config.yaml
num_key_value_heads: 3
bias: "none"
init_std_up: 0.0281
decay_fraction: 0.719
final_lr_fraction: 0.0
dataset: "wikipedia_en"
Each number is 128 + 32 x the weight over its row's rms, rounded and kept within 0 to 255. Layers, rows and columns count from 0. Numbers have three digits each. The size before them is the row's rms in percent of the matrix's.

# o: layer 4 attention output (transposed), 384x384, rms 0.0394, rows 103-122, columns 192-255
# v: layer 4 attention value, 384x384, rms 0.0383, rows 104-123, columns 192-255
o103 085:119190141128158146104181116121104114107159166153068159102127061126094159096135183140122139140153105110179145102107144131168137123154125200125164091106106101086112099165087111101125147152117126
v104 084:079128118121117120141101099127097159087163109132112147095112198149224187104174150149093120110217110111108169119137168131139104097091113121177147090150130092128113130110178152117198121137124166
o104 085:120145124141171107105103111135172142066095177152140167136106174159115151118132126118111122134137130169144122190100094135121110209062149149149160117099101153147165128073148137090152124113170102
v105 081:122136169126059177101129110118146138090147078146118173162123149173179058133144132066107147133097215106126153182135101174127144176183110115125070124153086150110143191167150167136127121140130121
o105 082:158137113086179104141065122123137146128111135094204138138150192125117132098169121088140171133166126135149057108117128118099159131186155148184163107144178163089092107150079163163111071104108108
v106 080:116113114113147120121152124109191152139118119119127090146054105094055087188105110190188184154119075166116060110135128154139186064156159126161095127150106120169184156098168068149101119127097131
o106 076:124074143120084102120098115112182088184167075210145116177148136127102133201128119098085106103123115166122085144137154083100158120159139108167164116200150135198086171098052106081163117146124114
v107 084:127143093118129063142129139152116122150168116113156089130103094107159181161113170118125185183163178121111104114073174115164131097144134151089145137060120124100186114136117103136166145108170118
o107 085:120120070090110110206077115131216143147176186122195131115131138181151134113066136163095179127144124163080086077138107121172148066135146050134166148098101138121154160138138108145091123110165181
v108 083:133102117184136128091101152140115162131169141125133061056147099106116108166186131131061151144135150119115139180167186179114157147122091128118153165157108055067131124092127124132127131160123083
o108 084:198134108142117219108131182147106107105034136115135091142143106130108098122090128127081157151134147177102107137114168132154123101143161150175123119129076105120142128104144177137093125122178145
v109 079:121146103103107140066150123127170132136109107085100071139115152132124113137127140126101103101200085124141124115107187202117070145094186197115061137064143148149117101155116165153111142101093151
o109 080:123113110114149127114068153143124142127087105190089092170046107171115134088166160132071115138159095197114126132165140108143089149114167115119136165131150153099153167101096139135114096128128198
v110 091:138076101185168107102138118131106179108122071151115106092114085086165089095149105111143083144169117129155147124125060104165153084171147178188172186097150151075153158177108113077072137148154115
o110 091:124146058117154117152155099149148161085137073092073158108126093133129096112102168162157137181153134157174121112155094181130161125139124177187098118107105120102132100057122128182131134138105078
v111 076:136129120131114128078119127113022152064171145154107143071136125129179174144163187126131108159098147107111175086083158101152123160142119169151189140155178153114113076117143131156135109094118130
o111 078:084188088163102084127141099070131119101164123180111162085169122093082165152134161157145139115142130099139146092151156165175119168145097120147092060089089165099115187174135112128155058134124107
v112 084:113109092135173159129111141065119108135152134120100107158133191171119119130161148074158126095185101139144088138125098125102152090194225081084139128228029073172161152098126169122127126143134120
o112 085:127107056102106087191061099142087136183113230138212112134166093120164159178115124105143108104149088153086085137151152121100127102135154119130132154120110108212113114154119139111178130181126101
v113 079:118173151153090069152131149143139111117140180125130178143143118175185129097164116129119117121106157122078168178131166090138129142151096127140187139137189222086179108114134201145132111084120099
o113 080:205162121142145116105155169132112109107153154173147107105112188132095146165107170104139058211183137042121144170174138124207143125154140071159112112082158164126112129097113098133086107154112137
v114 090:098143126150124107107146165149135129148122167149125175147067191142160075148158134108084120091173130115088141118129098135152137131108140086177090100084111117162059102126158063137131147134107155
o114 094:113108167080124127109118207112087113095077174144144131139168199162119123119147094072152116107141096178115122085085106101142137118128095158104077151111089099207144110141136106139162090095176084
v115 087:132147071100087132134132124149089126145164061123119109105105095122153092184151111112143101132151202177105169161159106158098140136134117087116135094082104077095140129144135078166120108112105136
o115 085:160150119170085138125077160110142191147142097147128117135153111113160093159170111145105098071085143127122132115106124087125099160192137153174122074131098095168163108154062107095133153110146078
v116 092:129138149195151095076139148154105165160173094175136078122124105108110082153163142189148113190124168171082124174187177162110155145163122175104089094118129152067110112148173097117092067116134155
o116 079:182137144134115149111157134100203092121138082202110113142127128145123127143153108157102157155143123105104097144083118118151163160118097123132121099148112117120139160097145168128062136165149139
v117 085:126136155109133101110116151166054128108159151099051173169079105141103131106132118181206079127076093073070199102138134125126095150087159156173076151106115144073140068141151078098112123132165189
o117 085:127175133079089157113117078137164164143148127104109129157133151159108164091146094120102144081124109099130150077080178087107157155056156127164090099104127121073122111108089127142124148155171103
v118 082:150199152130118123122138126148155108139090152141105187120148098113140120131117113117057113110125107131078143177124136108189137122124113116138084134174188142173131084211170171185086183139172102
o118 083:110158185139123169140115072104096128089141144093097144142181185195110149099111099177094154136056106122166094113097108065212170095093131087175067115112186094103116172158069108090107122115108162
v119 083:132133176136149132095102112121099087085142110137159080105177123152105142173061116114104119144131080102156133147112075101108135079173089083126172104134106101091121140152174159120111094112147139
o119 084:085100124120113074160127119148121113095124112132153155143200095171121167154076113112107212090139113131137145052073129079152122063168141127096117113088122113142087110195088143112122094118151044
v120 084:111106091109100136114126140111111114161129116119181166131099114160180092121121119100080120177145131120185162153134093123136130095070116123130148099158165128075093184144080114168198107141144129
o120 086:134139106132144117174117197089071155137114140071180097143119082080175103167118066116147184132135148163118178134205100060145143147155142163088135119138145105098159077157161131102141151135154183
v121 076:167068148093119098128125111140108119206214149098101138121078152151113106136107137182140127109125095125122117108128198110134156119050118138119183165120179207124170142181087136113150156107153183
o121 078:120195175101178164121139061097180145171131137069119099091166139142105132163143077052139104109106086175180107131158121104173113101072096152166101127080153184106184117091119109099141112144186176
v122 084:117174085108188123144140152147150106152119147099128136103145105130166126047137095130128089107138114128079141178153152168151094150113083113111091092129131083108145128089045169143072145112146083
o122 087:114126118160147186137139204080103116097140116141132133140127131107182101141145135041110078128128158070125178155125189140150144116125144152132113144154155048098146124166075094126111113115093098
v123 087:168123109082130148173108107145135092092130152106109151104112191172147139111132141169151093099143129122139124110134137093135101120118116130075129099165097129103152107156126126182094112134131141